config.toml
num_hidden_layers = 12
hidden_size = 576
num_attention_heads = 9
num_key_value_heads = 9
head_dim = 64
intermediate_size = 1536
vocab_size = 32768
hidden_act = "swiglu"
norm = "rmsnorm"
norm_place = "pre"
norm_eps = 1e-06
positions = "rope"
rope_theta = 215000.0
rope_fraction = 1.0
qk_norm = true
attn_scale = 0.215
bias = "qkv"
tie_word_embeddings = false
parallel_block = false
extras = ["some layers without attention", "local attention windows", "gated attention", "exclusive self-attention", "value residuals", "hashed n-gram embeddings", "a smear gate", "an embedding shortcut", "learned residual scales", "capped logits"]
init = "uniform"
init_std_qkv = 0.0248
init_std_o = 0.00506
init_std_up = 0.0248
init_std_down = 0.0031
optimizer = "muon_variant"
learning_rate = 0.0108
lr_mult_up = 1.36
lr_mult_down = 3.0
lr_head = 0.00407
warmup_steps = 0
schedule = "wsd"
decay_fraction = 1.0
decay_shape = "pow"
final_lr_fraction = 0.0
batch_tokens = [32768, 65536]
max_seq_len = 1024
doc_mask = true
train_tokens = 523300000
max_steps = 10884
dataset = "wikipedia_en"
Each number is 128 + 24 x the weight over its row's rms, rounded and kept within 0 to 255. Layers, rows and columns count from 0. The size above them is the row's rms in percent of the matrix's.

# layer 7 attention query, 576x576, rms 0.11, rows 0-35, columns 384-479
size [ 91  93  97  94 101  98 101 104 106 103 101 102 101  99  97 101  97  91  97  96  96 104 110 103 103 102 103 104 102  99 104 102  97  92  91  95]
[[163 130 142 175 138 117 128 147 105 132 183 153 126 133 160 119 125 167 122 161 127 144 122 128 156 125 102 128 117 149 184 125 121 144 137 150 136  74 111 140 188 140 137 109 153 114 107 168  91 147 136 110 144  85 110 142 130 117 140 109 149 121 157 106 145 110  97 169 104 112 162 159 110 140 138 136  97 141 154 109 121 144 135 158 149 140 138  98 140 111 187  94  96 141 142 129]
 [108 137 117 163  95 114 140 166 135 136 119 139  96 128 151 134 140 112  87 125 154 114 171  90 139 113  76 144 128  72 116 115 161 140 155  96 105 132 141 126 101 118 119 129  98 133 136 164 110 104 134 135 128 139 166 109 128 163 131 154 117 131 124 132 130 129 123 139 165 106 141  96 144  87 104 120 139 159 154 124 145 118 129 120 111 117 120 140 101 116 159 196 159 147 152 111]
 [ 99 160 159 114 123 116 148 129 120 129 134 123 121 154 131 147 162 120 102 151 136 136 173 142  98 123 119 131 131 137 145 147 148 161 126 106 112 161 143 129 131 107 171 143 101 102 163 172 139 175 108 105 112 147 120  95 103 130 128 105 129 101 151 123 152 143 113  88 150 195 139 133 100 101 157 100 131  82 127 111 167 125 113 135 163 119 130 172  85 136 155 111  75 132 132 135]
 [116 102 155 110 123 108 142 127  99 146 137  99 135 114 113 105 124 130 121 130 164 123 125 149 100  97 113 138 158 125 160 167 142  78  88 151 147 117 120 147  90 120 127 103 108 115  90 114 125 140 111 100 108 149 134  82 125  80  88 116 161 100 116 163 162 126 106 132 126 132 115 124 163 110 103 139 123 107 149 118 141 108 108 100 143 143 104 141 129 141 136 128 120 146 154  96]
 [114 157  92 119 104 134 115 113 106 164 117 113  48 111 113 163 132 120 161 129 127 116 124 159 108 115 142 115 100  82 132 148 155 132 110  84 147 138 149 140 145 140 165 157 143 159 123 128 122  61  97 109 114 148 168 141 106  87 168 127 157 146 136 129  95 136 126  62 194 105 144 139 156 136 114 204 161 135 151 177 143 105 156  94 123 110  63 134 152 122 115 143 111 119 110 136]
 [125 145 135 133 128 130 136 155 168 138  96 131  93 165 134 175 112 154 121 171 103 157 107 118 111 127  99 149 140 135 105 172 105 136 124 130  78 113  86 159 119 128 141 121 109 140 100 119 161 138 155 159 125 102 105 121 142 173 161 109 113 109 176 146 103 140 149 130  93 127 146 106  59 169 162 130 108 141 111  99 127 153 134  98  93 123 127 159 130  99 109 140 103 161 146 126]
 [155 106  68 146 128  81 150 143 116 132  96 160 106  82 154 115 128 107 107 129 147 101 150 134 136 104 136  95 131 109  94  87 158  95 120 132 106 131 110 142 135 147 190  99 139  90  82  95 153 107 133 125 127 152 104 147  93 131 131  96 120 125 130 131 106 116  93 108 117 115 109 110 217  97 135 106 140 137 103 129 124  54  97 117 159 131 141 127 143 151 162 156 120 133 120  98]
 [126 116  93 150 162 134 113 152 156 167 133 136 120 134 123  94 159 104 108 119 149 106 170 113 126 149 102 133 140 129 143 163 116 147 138 164 119  84 138 176 126  96 124 116 133 163 130 158 143  97 151 128 137 146 107 125 122  86 129 100 137 112 129  89 110 108 131 133 132  94 120 143 103 120 141 162  95 119 159  88 129 172 127 138 112 108 158 128 128 149 122 132 111 161 145  96]
 [176 146 131 163 137 130  90 128 179 106 113 124 148 131  97 118 125 165 109 114 135 140 149 108 159 125 170 152  89 165  92 152  87 128 108 124 155 115 142 130  91 148  99 173  84 146 108 126  94 142 133 128 125 102 149 119 165 124 108 110 146 157 134 109  93 107 134 176  76 106  99 117 159 156 125 157 105  83 176 141 126 167 118 107 154 128 120 124 158  95 129 126  98 125 128 146]
 [126 137 124 138 138 147 124 139  74 115 141 124 113 158 108 162 128 139 115 118 129 176  82  91 149 146 118 112 164 132 144 145 174 125 104 104 176 151 155 138 120 151 132 123 106 142 108 141  95 119 125  76 133 159 146 158 135 111 127 124 142 190 152 140 107 145 151  94 128 103 175 148 129 181 145 142 146  80 139 101 142 152 120 157 133 137  72 110 145 104 121 149 151 101 129 142]
 [152 159 111 142 138 135 164 130 112  87 158 124 108 130 105 148 114 129 162  97 101  88 131  89 122 119 114 113  92 134 135 107 182  94 118 151 165 127 154 135 125 104 118 127 165 123 130 131 136 119 106  80 132 112  94 133 115 108 110 133  78 130 120 129 161 113 162 146 144 116 116 110 132 128 135 171 103 124 123 119 100  91 119 109 124 140 156  92 141 134 177 165 158 117 130 117]
 [158 169 141 128 150 141 141 127 109  89 118 136 143 117 121 144 160 138 149 179 116 129 142 153 121 105 137 105 130 122 127 159 159 137 139 150 139 114 135 146  83 157 127 145 135 157 155 134 110 104 123 123 130 104 144 105 180 126  60 117 166 129  86 125 185 158 141 116  84 144 169 112 121 144 118  93  63 164 159 125 149 114 145 106 106 166 115 136 115 111 155 119 150 128  97 142]
 [152 112 142 129 101 166 164 116 126 151 112 147 139 153 144 100 146 146 125 108 117 145 118 106  97 134 158 121 110 109 118 111 123 152 132  98 173 122 152 117 115 113 138 119 150 133 168 148 164 126 129 125 163 119 131 158 153 127 199 124 129 147 158 156 128 149 120 108 118 146 115 146 104 121 115 134 122 119 118 138 117 136 157 118 140 106 127 113 128 152 140 163 133 106 108 151]
 [182 149 160 112 142 173 121 150 128 156 120 162 103 117 131 107 132 131 117 128  80 110 117 106 160 104 146 122 127 165 139 115 140 132 144 131 122 129 177 173 130 148 160 126 148 153 111 111 145 132 127 126 130 156 131 155 130 180 117 132  90 179 120 128 149 141 154  82 112 104 211 129  96 133 135 159 113 126 100 131  91 130  94 129 105 103 124 165 122 141 170  91  97  64 102 146]
 [180 107 108 121 105 120 185  89 123 140 139 157 150 117 130  84 101 133 146 103 149 122  80 120 108 134  80 124 133 144 132 161 131 126 109 111 141 142 147 113  98 109 140 152 123 140 119 140 122 157 131 104 120 148 112  79 101  94 104 176 108 131 135 112 140 138 150 149 118 110 132 132 121 154 132 132 126  94  73 123 135 139 103 140 174 110 153 139 134 120 142 107  83 130 127 127]
 [127 103 129 123 121 102 162 103 126 139 131  80 109  94 149 123 114 142 105 123 156 179 131 114 142 141 136 131 187 126 100 134 134 110 139 146 143 174 145 173 113 136 142 103 125 116 155 160 151 169  87 140 164 131 145 153 141 123 114 154 131  97 124 109 130  74 120 125 149 132 123 167 135  81 166 132 134 115 164 131 116 147 125 137  95 136 134  92 119 131 152  83  94 128  74 110]
 [107 139 126 123 106  76  87 156 101 102 104  92 108 131  88 116 137 143  99 117 162 170 106 119 138 134 104 148 161  49 121 124  80 136 126 100 105  98  91 116 108 115 172  99 120 155 160 159 110 184 152 107 142 138 124 107 126 156 141 117  80 125 131 137 114 134 109 153  90 107 136 105 135 128 157 109 130 123 138 143 146 129 130 113 141 139 119 165 116 130 135 118 100 143 104 121]
 [129 141 152 126 143 130 114 129  98 155 141 129 133 113 119 152 121 154 116  95 104 125  87 105 130 171 115 196 145 147 122 149 107  86 137 184 130 111 117 137  97  91 167 124 124 131 150 144 128  89 139 113 130 115 139 151 172 155 121 154 103 120 101  67 137 119 142 130 145 150  94  98 142 143 137 146 126 189 114 109 152 133  85  97 156 126 149 125 109 137 124 139 175 150 143 140]
 [114 123 122 132 151 129 142 136 106  98 164 107 141 106 125 119  83 141 175 166 116 116 126 113 126 159  85 142 173 165  85 113 109  96 150 120 151 113  99 114 148 144 114 138 119 107  77  96 143 105 176 153  84 165 112 132 123 132 138 120  85 159 154 157  95 110 151 125 129 154 136 138 138 119 122 103 132 102 111 142 157 161 136 151 109  93 165  52  85 134 107 108 148 159 121 137]
 [118 175 127 148 128 134 128 174 102 135 133 121 153 128 131 138 151 160 138 142 130 121 118  94 140 138 134 157 139 111 152 145 143 114 145 115 160 118 162 128 124 116  68 145 134 151 100  98 156  86 105  95 150 118 132 114 153 128 155 134 125  99 119 124 130 111 111 130 143 130 146  89 120 153 131 110 135 114 166 131 125 151 128 127 146 122 112 145 118  71 143 159 132  84 147 146]
 [ 69 164 141 110 118  83 173 130 121 152 170 125 100 188 139 123 142 133 155  86  79 137 132  97 144 155 140 158 142 131 145 172 118 109 113 117 115  90 109 114 113 157  87  82 117 122 168 134  93 146 139 118 134  97 173 150 110 114  93 163 110 141 146 156 152 143  77  96 169 137 153  91 162 138  81 202 115 125 147 170 129 145 106 126 141 113 139 151 138 159 132 116 169 116 113 115]
 [149 130 129 123 133  96 126  78  94 113 124 137 128 129 142 153 124 126 104 120 127 103 128 122 112 100 114 117 135 133  95 150 109 146  99 107 136 122 137 106 116 159 129 131 132 139 102 151 169 137  98 122 113 120 115  94 110 190 131 161  87 190 116 115 127 135 171 175 110 154 124 111 165 110 114 156 189  86 177  76 101 147 131 158 158 159 148  98 113 135 191 146 136 139 130 124]
 [143 105 194 167  69 138  93 128 153 142 131 141 102 158 147  87 105 115 118 174 114 120 130 104  94 151 141 123 117 114 130  88 116 145  77  89  67 132 104 113 142  95 134 110 163 115 120 128 136 114 134 131 132 148 143 140 124 137 158 110  94 132 155 100 117 119 112 134 103 100 131 133 133  90 108 104 155  64 155 160 115 102 128 127 136 116 178 179 114 161 137 159 146  94 133 107]
 [126 121 169 122 141 137 149 120 120 114 171 103 144 102 115 153 114 114 130 118 132 145 108 128  79 118 114 102 154 147 124 179 119 110 122 114 127 189 158 152  67 122 135 129 117 110 151 136 168 135 122 165 119 137 117 164 159 124 163  84 111 124 126 111 113 123 161  92 136 110 125 119 137  73 153 175 143 134 111 116 138 116 114 114 128 131 166 140 150 138 112 135 105 145 150 106]
 [119 124 114 100 102 123 106 166 167 127 136 128 146 170 123  90 122  91 144 147 132 123 159 126 139 126 121 117 184 106 130 133 154 141 102 147 156 154 139 156 121 135 131 131  70 112 114 125 148 145 109  82 161  57 118  78 127 124 109 151  91 130 112 127 137 150 138 146  90 117  89  97 104 138 172  76 150 125 115 146 128 149  90  87 112 105  91  98 144 139 150 139 115 161 132 104]
 [109 145 133  79 129 129 124 141 133 135 121 133 127 160 155  70 142 111 120 143 100 137 102 129 111 116 128 113 168 130 119  96  94 122 175 167 153  93 136 114 144 147 146 151 123 126 137 180 175 139 132 188 131  85 147  82 113 150 105 143 125 153 155 151  89 126 140 149  93 117  93 124 183 129 173 106 108 150 144 114 148 114 162 147 134 138 114 139 121 132 122 135  97 125 157  94]
 [ 80  99 131 101 107 117 133 134  92 166 104 111 144 141 132 144 125 120 131 108 157 133  88 119  99  94 140 132 118 151 115 147 119 140 132 119  96  93  97 116 134 136 142 146 118 159 112 107 149 170 131 112 123 174 115 138 111 129  81 119 114 154 176 142 151 113 111 155 157 153  69  99  95 144  92 128 132  94 168 150 138 135 153 129 119 147 120 110  88  97 147 147 156 138 169  81]
 [108  88 131 142 160 156  78 159 100 148  90 114 127  80 121 105 139 152 122 141  98 113 100 157 120 140 119 104 106 126  97 143 126 105 125 145  93  97 111 148 153 142 111 113 106 124 119 135 128 148 135 143  92 130 155 144 102 127 165 151 149 144 130 128 150 117  88 140 140 159 125 141 137 144 117 133 128 144 105 104  89 107  87 102 125 114 114 182 128 151 129 133 158 114 131 101]
 [123 182 145 117 175 160 106  92 135 113 129 119 109  95 109 133 110 129 170 110 133 154 140 135 156 160 111 102 118 137 139  99 137 135  98  97 145 120  89 151 134 114 108 120 141 119  79 128 111 125 164 126 100 124 128  99 115  66 107 105  90 142 112 110 121 112 134 120 176 182 111 134 119 157  86 130 155 127 131  97  93 147 116 172 147 158 113 138 134 103 155 129 111 111 140 137]
 [156 112  94 141 175 138 114  99 180 131 133 186 111 104 130 122 106 158 158 146 146 121 163 150  89 141 109 121 137 131 112  94 121 131 145  82 103  74 119  95  87 108 149 116 127 142 125 188 120 148 116 139 154 162 174 115 129 142  70 125 130 158 125 122 131 149 120  98 151 119 132 113 162 153  89 110 138 172 141 147 135 123  96 148 103 127 145 124 112 108  92 144 127 106 148 108]
 [165 118 100 102 110 155 126 120 132 100 126 163  86 150 146 113 142 117  88 166 132 150  89  66 115  89 123  99 110 133  85 107 169 136 182 115 106 140 174 166 113 137 139 168 140 113 134 167 137 141 134 100 118 163 107  93 152  87 127 156 157 177 106 130 130 149  80 124 114 110 108 110 120 111 135 122 109 125 112 125 173 152 137 121  99 145 103  84 168 114 110 194 176 122 169  85]
 [115 132  93 150 161 119  64  97  95 132 145 160 132 115 116 177 117 144 112 173 106 119 117 122 138 134 121 125 126  98 121 128 145 129 130 116 103 162 106 131  67 112 140 125  90 162 124  89 110 124 195  89 118 166 106  97 120 124 170 164 137 139 131 152 139 131 184 145  80  61 136 125 125 109 136 125 113 149 130 151  98 153 160 147 140 140 138 109 138 124 141 141 103 113 139  83]
 [144  91 137 111 106 140 106 103  99 116 126 119 111 128 119 151 109 157 109 109 123 119 120 120 137 105 164 130 120 136 138  92 110 128 128 110  79 105 146 185 134 111  87 107 107 105 104 161 159 155 100 123 119 101 122 193 132 129 165 128 150 135 142 127 118 105 122 185  88  96 112 108 127 144 111 113 138 109 115 136  98 169 137 114 126 114 169 145 183 136  88 134 127 121  77  96]
 [107 104 125 129  90 142 116 135 118  79 139 136 112 159 135 136 118 137 153 162 134 112 111 127 106 132 156 130 156 118 124 154 167 161 107 106 105 142 106 104 139 134 150 137 123 144 113 117 113 105 105 160 104 123 124 142 149 116 142 108 111 135 145 140 109 117 104 103 145 123 152 122 125 125 127 123 126 153 124 120 132 138 111 142 146 128 125 107 102  76 122 174 142 140 143  97]
 [123 163 103 202 144 146 117 145 120 179 108 105 129 115 120  81 126 136 120 135 127 121 112 166 117 152 137 140  67 144 126 183 155  88 119  72 126 141  90 150 161 110 128 103 155 146 158  95 137 133 154 162 133 145 123 118 156 134 124 131 127 129 137 157 141 168 179 106  86 152  86 153 124  83 151 125 130 156 148 135 121 141 120 118 171 113 144 122 107  98 114 128 126 131 144 135]
 [112 128 128 121 117 139 117  72 133 152 161 137 136 146 145 148 112 149 124 153 122 107 109  82 146  88  83 113  99 130 166 111 134  99 171 152 123 133 119 180 115 139  96 148 155 155 136 180 118 129 113 132 135 164 141 127 136  91 143 111 127 164 140 114 123 107 157 101 164 100 120 103 100 114 108 124  99 136 144  97 195 135 139 101 122 146 141 133 110 112 155 127 113 105 135 136]]
# layer 7 attention key, 576x576, rms 0.111, rows 0-35, columns 384-479
size [ 95  94  92 106  97  97 100  96 106 100  98 101  97  99  96  98 101  98 102  97  95 107 105 100  99 103 102 106 108  99 106 107  87  91  91  88]
[[115 127 161 157 131 141 182 176 183 127 117 151 120 133 103 146 127 113 152 134 104 169 125 139 130 131 140 124 111 131 102 160 148 157 181 125 159 138 139 114 109 151 124 123 116  96 133 119 117 124 137 125 110 124 127 101 114  94 130  83 181 144 143 102 116 166 153  86  92 129 124 146 142  67 160  77 142 141 166 152  89  85 132 172 149 111 148 159 139 153 181 135 129  85 144 136]
 [135 148 176 126  72 119 167 150 122 158 121 144 106 106 163  97  81 130 121 159 155 122 102 117 127 151  92 123 139 104  84 159 141 133 118 103 137 127  79 113 112 124  93 143 139 135 128 106  86  88 146 134 122 157 164 121 144  90 113 115 139 114 136 127 112 119 128 163 120 158 123 132 129  84 105 129 120 140 121 145 123 133 127  84 154 168 102 123 171  90 105 138 138 147 144 124]
 [139 207 106 160 141 141 136 123 143 147 147 149 133 153 148 157  91 140 121 131 111  79 182 114 147 136 111  95 125 116  82 165 140 147 114 134 125 145 124 111 127 112 122 141 116 111 109  95 170 115 136 181 107 138 121 116 104  84 138 124 144 114 132 118 138 121 131 134 146 149 109 152 115 107 148 101 110 138 149  96 142 171 125 135 132 161 158 172 136 163 137  73 131 122  84 121]
 [145  80 127 116 157 123 125 111  96 112 133 173  90 151  76 158 134 134 139 115 134  88  99 115 165 112 114  82 114 142 116 138 121 138  96 101 127 117 121 123 120 120 140 109 135  95 146 101 115 149 106  68 118 142 155 110 137  65 109 112 151 127 141 142 130 158 110  98 166 151 115 144 134  87  92 120 112  85 156  86 118  87 146 140 142 146 139 103 101 133 121  92 125  81 140 165]
 [114 136 117 149  91 139 136 169 147 132 144 162 143 143 181 126  91 109 125 157 133  78 150 121 130 120 114 124 120 132 120 148 173 104 134 112 158 150  95 165 129 124 149 112 132 117 140 105  82 112 112 127  63 119 113 112 134  96 116 104 150 121 104 182 164 137  98 138 127 130 107 156 138 117 143 139 156 137 141 128 124 124 122 102 124 124 158 174 112 129 146 117 155 147 112 132]
 [149 142 113 131 146  68 115 137 137 145 158  96  79  98 168 105 115 128 127 145 119 123 157 138 122 157 152 150 115 155 160 148 136 122 133  93 116 160 115 138 122 118 126 144 122 136 140 139 161 174 119 137 115 153 107 168 146 108 100  99 104 133 120 126 144 140 153 153  95  83 102 139  91 144 178 121 141 157  88 138 138 172 122  70 106 154 132 129 147  87 124 134 125  98 154 162]
 [ 82 153  94  58 135 143 136 147 114  90 125 159 128 126 156 155 117 160 156 106 118 110  95 102 110 122  90  88 114 138 106  98 125 157 123 123 156 111 126 144 102 101 123 125 146 115 142 110 110 135 109 149 110 107 107 103 132  86 108 116 132 116 151 124 156 101 158  78 125 125 119 143 156 123 130 123 136  75 152 116 182 110 130 122  94 123 148  88 121 183 158 126 104 123 123 133]
 [ 96  84  94 157 172 123  93 136 149 146 157  87 143 135  96 171 151 146 154 112 114 143 118 113 147 146 172  90 137 137 136  90  98 130 121 133 109 107 124 109 116 127 177 109  86 151 108 136 120 112 120  59 125 147 132 127 148 130 108 124 102 186 106 104 123  97 149 140 169 158 107  96 135 148 119 138 112 120 129 118 137 119 109 151 127 128 132 146 106 134 118 144 117 166 124 155]
 [163 169 132 140 150 175 168 165 117 110 149 119 142 124  87 118  69 133 139 147 133 149 157 120 188 130 120 113 121 128 152 130 130 143 109 137 134 127 158 156 150 120 144 109 132 120 119 110 100 108 123 130  92  98 150 146 132 103 183  90 152 121 130 119 153  85 133 136 114 108  63 152 112 154 145 161 115  98 170  68 138 136 120 138 161 125 135 107 140  96 124 145 161  99 125 115]
 [136 112 142 141 102 142 154 101 141 101 122  60 146 176 123 116 115 148 126 134 131 197 121  80 145 139  82 139 106 123 118 143 122 124 151 151  65 113 138 103 130 140 137 129 103 105 151 151 119 146 136 110 134 152 118 124 121 166 133 124 143 101 112 177 122 189 164 129 112  91 162 140  84 127  85 139 111 159 110 123 158 112 145  80 161 103 106  96 164 101 133 136 119 117 139 181]
 [140 103 148 124 104  82 121 196 132  97 183 102 138 125  93 119 122 162  72 132 118 110 128 172 155 116 145 120 123 109 113 139  94 132 189 139 128 105 117 124 126 139 151 110 132 113 108 113 151 111 125 112 165 130 114 134 123  99 122 121 104  79 118  88 150  89 155 113 159  98  74 104 163 134 165 136 109 141 125 123 113 102 155 109 154 109 134 138 123  99 153 158 140 171 146 124]
 [106 148 153 161 145 132 153 133  96 131 176  87 125 115 110 144 118 143 165 142 103 132 116 163 129 122 152 100 144 131 122 133 122 171 132 146  82 133 199 156 146 117  69 104 150 116  99 139 128  71 118 142 119  89 112 161 104 152 119 114 154 162 114 138 107 155 115 115 129 145 153 104 168 152  90 112 130 164 143 134 152 111 139 137 101 136 155 123 108 147 134 176 136 100  82 130]
 [112 116  85 120 161 104 133 106 117 122 181 102 158 133 100 132 157 127 156 136 150 129 154 137 137  86 102 120 185 115 138 159 133  78 142 127 114  77 128 101 107 133 100 138 138 121 140 156 123 175 146  99 116 110 148 149 150 114 143 120  99  85 146 162 113 114 154 132 122 121 138 138 131 114  88 146 120 133 116 129 131 154 105 141 114  88  98 162 131 111 128 111  93 129 103 115]
 [166 124 114 136 110 115 122 174 142 127 184 132 115  95 157 147 130  89 149 134 154 154 137 136 106  74 120 149 103 147 128 197 131 122 115 161 138 105 161  98 108  90 153 112 117 123 117  87 128 118  94 162 152 166 145 116 146 141 136 135 111 137 145  98 132 138 116  99 141 111 139  86 105 157 122 124 151 153  93 123 114 107 119 172 108 152  98 131 139 135 153 142 127 158 117 142]
 [168 101 115 152 153 120 156  93 138  99 118 146 188 125 129 125 117 158 158 148 126 135 133 105 130 145 105  76  96 146 136 145 143 124 101  95 116  99 128 117 112 157 162 134 148 131 136 145 126 144 121 130 105 121 164 136 148 153  91 122 156 108 118 143 120  96 122 120 131 114 123 184 154 142 154  97 126 118 133 138 114 118 121 127 135 154 134 130 158 148 113  80 151 132 159 129]
 [148 112 162 136 161 151  96 140 145 143 161  89 108 124  99  87 137 157 136 155 113 120 118 155 185  98 101 119 154 125 142 137 155  98 133 132 124 137 158 126 113 137  79 147 144 150 103 150 121 129 122 141 127 111  74 152 128 120 110 163 154 120 144  83 127 105 145 187 131 140 152 146 160 123 172  94  73 152 129 130  89 134 140 140 113 125 151 108 114 141 116 147 156 101  93 129]
 [156 115 181 112  77  99 132 190 146  96 111 118 106  96 123 132 110 109 153 144 128 150 160 126 128 137 137 140 125 142 128 147 128 127 133 129 114 123 114 110 167 123 175 145 137 100 185 165 127 149 130 148 123 125 159 135  92 130 107 136 125 111 100 130 133 121 152 146  88 144 151 102  99 145 132  94 100 167 154 146 146 121  88 122  91 146 118 154  92 119 146 119 124 108 158 157]
 [127 106 135 146 141 127 102 200 146 120 157 107 120 148 119 138 150 135 100 153 118 133 157 112 111 136 115 153  82 146 177 100 120 107 129 192 156 106 109 107  76 103 106 119 159 157 124  67 136 103 121 156  78  77 106 148  93 152 125 146 118  87 112 131 106  96  93 128 118 166 148 107 107 116 155 123 123 179 157 122 141 100 115  84 137 121 111 117 113 168 132 153 109 130 166 119]
 [120 100 125 138 143 133 145 107 164 129 168 133 121 143 116 138  86  92 166  87 133 102 151 154 148 114  80 127 152 118  96 148 183 143 161 102 113  88 129 146 114 145 126 158 127 152 124 102 157  97 130 156 147 121 149 130 133 132 161 135 155  83  87 117 120 146 166 139  91 158 123 117 112  97 140 127  93 163 114  57 166 132 140 113 155  88 142 103 137 141 101 108 143 121 141 119]
 [118  99  93 149 110 135 164 158 119 115  91 146 150 143 164 128 132 168 134 133 114 116 137 117 122 140 134 189 146 125 140 105 164  90 144 164 152 165  68 163 136 151 104 165 119 140 164 141 139 142 157 112 120 148 148 169 149 124 125 140 137 161  96 111 158 121 115 122 111 139 119 135 116 157 128  99 162 172 145 120 121 113 128 130 141 145 114 134 167  94 143 156 143 131 175 117]
 [131 161 114 122 111  97 113 129 120 101 149  89 172 132 122 116 164 120 123 168 109 102 166 117 127  99 125 109 175 108 118 134 101 131 170 129 126 118 131 123 113  81 147 108 114 157  90 128 135 128 131 134 122 122 137 144  93 111  87 133 133  91 144 142 115 144 122 134 177 128 130 145 167 138 116 133  99  99 163 169 110 121 131 144 116 162 141 127  98 158 159 118 103 139 120 155]
 [134 122 138 142 107  89  78 124 123 128 139 145 116 156 153 111 118 144 121  85 132 133 131 128 146 137 122 130 117 151 155 149 124 109 129 137 114 105 129  79 151 128 155 139 149 142 134 122 138 160 148 128  97 110 119 144  90 140 159 153 133 133 103 169 121 146 129 143 125 135 162  57 102 132 180 141 131 111 130 129 150 166 103 166  98 114 118 120 138 138  88 114 117 142 128 127]
 [122 138 116 110 132  94 136 138 105 137 140 134 124 128 117 130 165 126 129 186 165 151 143 128 158 142 109  53 170 107  97  83 134 125 142 132  89 146 120 142 101  93 118 134 119 169 127 138 139 124 122 128 137 127  69  77 137 155 124 130 101 118 132 124 175 116 151 167 131 141 117 160 147 142 120 152 112  74 127 121 128  78 125 131 173 125 133 149  99 129 128 107 141 151 114 100]
 [123 202 168 125 153 133 139 116 101 126 145 120 125 107 174 150 131 120 156  88 157 195 104  81 116  89 136 116  82 115 126 142 111 133  90 138 136 149 155 108 101 101  79 100 133 114 110 111 121  80 118  79 128 120 123 161 139 124 127 118 126  97 156 120 124  92 120 151 103 124 128 106 164  80 108 134 140 164 152  83 108 153 137 108 128 163 136 132 123 113  98 153 132  88 121 138]
 [ 96 154 117 140 141 145 122 120 123  86 147 186 120 134 116 134 128 142 123 115 126 131 170 101 158 109 169 131 140 157 117 156 137 106  98  90 127 173 129 113  92 108  82 114 149 110 123 119 133 179 146  70 129 122 163 127 117 132 182 134 109 125 104 128 142 142 170 181  97 136 145 107 135 174  96  93 146 102 181 104 116 114  94 141 112 143 119 106 169 114 115 140 116 158 109 138]
 [144 173  92  91 119 130 120 131 127 168 110 135 112 112 111 109 116 126 149 118 106 146 100 113 151 110 141 100 145 132 121 150 115 118 117  93 136  95 118 189 133 126 137 128  91 117 130 155 140 135 100 111 128 139 122 146 112  99  94 130  96 133  80 100 104 122 141 106 132  99 130 125 121 152 119 127 133 102 105 126 171 105 150 128 101  99 143 145 165 157 165 102 134 103 123 135]
 [112  81  95 116 172 153 102 194 107 151 157 145 107 125 145 126 128 117 137 122 173 153  89 120  77 119 145 146 106 185 115 152 150 135 131 154 143 107 119 139 103 188 115 144 131  92 104  90 139 126 139 103 134 154 122 143 155 113 138 118 150  77 121 142 140 143 134 105 157 102 132 110 110 156 114 139 132 130 161 130 150 142 131 131 102 142 127 133  82 156 117 136 132 131 163  99]
 [117 117 126 125  89 112 109 136 159 105 131 112 146 157 127 146 101 156 105 137 169 134 145 116 152 120 149 109 131 141 117 181 113 125 157 122 154 123 129 140 127 167 134 111 131 113 137 123 112 114 182 153 123  91 138 106 101 143 134 151 114 170 131 128  72  99  86  94 106  98 119 103 141  99 144 138 131 124 103 141 156 136 138 146 127 133 107 100 142 133 126 133 162 151 142 116]
 [143  90 152 159 115 174 114 145 161  78  89 113 129 132 120 114  86 132 157 132  91 132 120 136 111 133 127 128 117 173 134 182 131 133 139 123 126 124 112 134 114 118 121 138 149 129 140 115 137 102  91  92 115  88 134 128 105 114 160 150 114  89 157 144 149 133 129 138 153 125 140 166 144 133 141 111 116 104 173 124 125 165 117 113 160 148 122 128 101 113 112 115 103 119 110  93]
 [140 145 144 114 151 120 123 110 171  93 114 127 139 122  98 140 104 117  92 136 147 124 172 128 120 149 137 104 125 144 104 106 169 139 104 179 106 131 114 123 151 154 146 120 112 179 116 120 150 175  99 159 138 154  97 127 160 121 102 150 142 144 145 101 110 116  94 106 132 126 133 130 139 117 122 132 150 134 134 138 166 116 104 135  86 139 150 101 117  87  94 125 136 117  77 138]
 [ 66 118 109 156 116 116 154 143 126 146 170 154  79 136 135  91 157 159 108 103 121 156 118 103 156 156 109 113 117 116  96  99 141 163 123 125 127  93 175  98 105  81 140 112 118 110 174 116 119 139 169 145  94 124 120 126 133  98 133 122 114 174 133 133 136 138 130 181 126 186 138 111 141 153 148 170 159 123 110 176 131 116 138 107 116 151 136 168 115 148 122 133 110  89 127  87]
 [151 126 124  84 136 113  99 150 134 140 152 162 121 147  75 145 119 113 147 164 146  97 117 159 128 126  91 149 101 125  94 123 171  85 159 175  91  87 185 120 136 133 140 113 141  93 125 154 136 120 108 118 169 149 149 113 126  72  97 141 130 127 151 141 118 116 121 116 146  84 123 163 165 127 117 127 117 134 148 145 146 111 113 124 169 147 143  89 101 109 167 140 102 139 131 104]
 [110 124 169  78 146 130 147 107 180 132 128  94 111 148 117 123 133 132 127  93 136 122 129 133 160 158 124 134  98 113 131 129 118 139 147 133 146  90  83 130 140 161 144 111 166 135 185 195 147 180 137 148 138 114  70 118 125 197 104 130 142 146 129 103 100 107 135 190 112  98 134 135 113 121 135 132 126 117 108 151 107 105 119 114  97 155 155 134 118 144 120 149 125 120 139 123]
 [ 79 105 116 129 140 125 135 132 151  96 153 139 108 142 136 131 127 154 117 146 147 151 114 139  96 147 128 108  95 135 120 113 109 114 168 142 151 150 110 140 171  96 133 136 124 153 185  97 121 108  91 163 159 108 126 130 150 111  96 145 128 101 108 131 128 112 134 150 140 148 114 105 125 130 131 131 153 147 136 143 101 150 102 161 170 125 118 111 125 126 146 109 131 135  99 179]
 [ 72 159 176 173 130 119 123 116 131 171 105 141 132 141 123 106 123 147 143 139 106 180 184  95 106 161 128 127 158 149 119 201  95 120 159 147 133 119 102 142 175 112  92 141 121 131 151  58 121 114 131 141 123 127 119 146 132 136 156 135 182 160 113 155 148  94 124 113 114  80 105 169 188 121 143 133 106 152 119 169 122 144 147  87 132 135 134 163 135  87 143 119 143 143 118 125]
 [127 107 135 143 161 115 143 161 144 132 132 103 167 121 126 146 104 159 150 160  84 139 133 149 141 144 140 114 110 109 142 100 112 137 170 186 131 134 107 154 101 100 138 153 150 133  90 110 140 114 138 117 124 112 122 159  99 161 153 100  84 148 123 155 143 100 143 147 127  97  99 141  83 107 142 153  78 101 156 138 103 131 120 133 158 137 142 152 109 108 152 137 105 120 126 157]]